Weights of a small transformer language model: tied embeddings, 4407 steps.
Each number is 500 + 40 x the weight over its row's rms, rounded and kept within 0 to 999. Layers, rows and columns count from 0. Numbers have three digits each. The size before them is the row's rms in percent of the matrix's.

# o: layer 2 attention output (transposed), 192x192, rms 0.199, rows 182-191, columns 64-127
# v: layer 2 attention value, 192x192, rms 0.217, rows 183-191, columns 64-127
# up: layer 2 MLP up, 768x192, rms 0.187, rows 0-10, columns 64-127
# down: layer 2 MLP down (transposed), 768x192, rms 0.173, rows 0-9, columns 64-127
o182 091:505502521557547547482511538545545454454530511529437498482509534588528490487599494478499526515539529535464469540518529538484499440494504519508474543452491494466526490501529502482566525480438414
v183 089:464527528572463540492519520432502489538455521480534472578585449470508505454607530441572524490523530513493478458493465500526506488569542415514550458486486488401484519485495484457440474489465514
o183 087:509515423473522458550536546470504513440516511501469576450465520506539505496441542512521534518537521518524487489479476545501495456457423580448473504546553518510507499554503516464547545480522471
v184 086:517520515501462494554511549492497484553511484485390502509558449515495537577518492450524526518484467554484454520475496423531520433466480513530591513453487575472407485519495528497444501511474496
o184 083:484479529537488475454491509575506525478487487550562480504530530469465467455413499437502542521522551421453524550410498493515512581507606477496455518494479498551533544559518461524518419563541512
v185 092:497464527486471464456459496440473496505477486483518461526522551520515472445519469488511510552563444430516371461577527496499441519498520564591565456470550509516437475484548520469501384521503425
o185 092:568564461539479510533544555553525483517496493454462543517491487500543485518560441506526426488564574532497542591421527455500540481394469479518418507554452518491520509520433471521497609496513550
v186 082:427485466452470532557528573424483500524441491453490461528533501621554471492515497510488527494497511439497485535466506545503540436511560503453493601485511478469540448510536440588505457523545544
o186 090:509529513454530483459545491573519527440563501581462548508437411430460491520454551477516473569458472482442511486479502476539480526455429524484472478594460468518485544545501482424521621499452445
v187 085:521474570507507444593536482538514518487479449413500440555495524487453490469567510412569470409501526483473441444510543533545506554477544579514588486547471537465543507489540539477442482478482611
o187 092:489495490488495540501481452518428488540549487570547527448501515543531476511531466459459483540523527515513552524484413495506480476481444511477442501461536492481468449461440516498567514480536374
v188 084:483486484511474567485481403560515481480580537525509482491423511559504476516479494538484522513488514523482458507523569448501462511509443484501496467538483472532543451507479509499445533511473503
o188 091:541522570474495530526496404531581577557492513444498506441492492453478511525450493496514494480527417470530575496479429478558486479499536470490536524455468557441488531458564531501435429494568502
v189 092:487487487505476479522548571469538484508474436436421565508544438552515542424526492603578522552514483594491554511525472478456449501417546544474498593530481437501493489463464566424475496490488495
o189 088:534490535480506460509482427547536514463511537530484504530470483495466541552518578505468506447530477494554481527554541555471574503541495495469493459538551523509516518514546499512409557589511468
v190 086:448559512516563479509531506541502365534530549486464483510573417530425437527479468513469439496562530476463497471542440493479483434544566494520542562447549478522487497520452462471431447497494478
o190 085:481460500531507472485464513480540549477471436513571481519422576538567498447489521560546563494424531549555473528509510485559461506444446482494525515586504589451537525450486409488565511564451495
v191 091:493430547517597515527494518508514503506499516436522564419503483449526523512504489523476520524544477484453503500432520514490465509455534399547536498537543520466488517483491470515516527471460476
o191 095:483455483486500474522517538473497473500555502538517464564509480541444511426494552446529594504484434534430606396423516474446544560516448549500519509460470473554526427567465464515447543537523611
up0 077:530510498429520462497474389453605521503479555502456454444467452542476525545502491516520492556411387533466490515517415483528542558546481569527485550485547437485524566507463444511498434491449449
down0 079:554519555460503470499507480479515552499488471469499501466548531432500553447473501543493484455554439511519522538529514528454538560555566582526516538571538471517552507545426538502532518479482556
up1 096:575444456508512470506516495581476474507524462511509515470490484554566445505515542481492461536518479429469518510517436522566518473514464498486560500520490495512443497449540439515515461556555543
down1 098:482518512491498544483513470489568539547434538495487536467422464443514501472527546525462500487546414550523532490474556555499506470499547471450489513446491536431582534477446541435478524538446503
up2 092:552584511531502462458422536478572561452490548536475545500512541536557451486463595502432447519492531529507468464539537491486472548502505508540468531535519535535519452450548586480421511536558497
down2 092:492536530424461538514495577486503487521464555497468522457459458525564454543519538518455450571542540486465442541536470498443473564459518551472508559451426539463470497490506536481470527469547492
up3 096:477476402564494456538496440487489459518535450491468458564557566448491501524445489473521524543488464458558518482504528529489472503494473440496490551473498545472497457548539536495545473461524563
down3 092:510443488461486481471556472474489523549453445415525515515462572529464553411534464509502481487456542517539514488427559553528470526574529509444454539525477469516502596486502501587502477581415464
up4 100:531541550552530500430550505536512476447499528554406495517496453493524548533514478510506494486524466492478432488437475449565510489489526525548488501439560527462474512516444519438509437489465512
down4 118:512508481414529512565517541555516519500558553502489569538499496456351527484458473454486458468490483529481513530490497519456495478428501466416435511441495473498554474480550478531482555522550459
up5 102:477517497497475491466524462485495523467572464494453536537440492509514477507560479449597496512542523541536478441478472581445508473446458519459471497472506487477522458422468544446427488416497496
down5 116:610485494478461470499471479456524455510563515505402466489523570472506546527506506492373447491504551445519511492511583522575519595449520473601543568510510508554491538527514455559499546495455542
up6 100:576438496582562520488523484476423433547494546511455467486540529529562514459487482527442445453427514514509541501492545574512476553406489480499515516511494498463534519536478535532463505465524536
down6 099:539462548545550475489499489531491529488503559480482493528441555582525487427436541538513565460446572464533492445560514499512549475459496480450509469458542567459515478517531444449453559498479531
up7 086:474564516490495445466501475495493503471492525447527459519486540469477531414509527464549548511483512493519514453556518556513409539560519503564489527520477462507520465553501527572552555478552534
down7 097:570566465490486487489482513497521577571494547547497523607516550530465495489496490485489432481556503515569546497483576468524518507498415496467543517458434604544506442424514466485468535458515442
up8 098:461580469527505453474547431412527496536564501458460532477517508585537532488483545475530516455541478461517485457567526476517538456532468499505457560485489505508571529482501538558552460543472515
down8 096:507508461534497528499494504494564507503472522574484512506525522370490527461548549531500528524491554501455587564417474489527535488551504505494519480487458454520528434521498534526506454466491435
up9 123:542482521472536517421508491512462532579490516498499474473538535518415569479417462499479419506551486534472541488468516440439437497486481543490523550524512517576504522542535531430464487498482524
down9 125:518495523442469436502507456501463442523488528419503549593504491460391546491569543448608544502516458553442495480522581540494533579464513482536426507480526482483413497580523531492482507443538526
up10 088:494516536563535509445436520491479495508477470508491532499548482490563515520517569529489537488478523463591529512525579514468539488508511559491463541468547587484477432527545490524523518432487560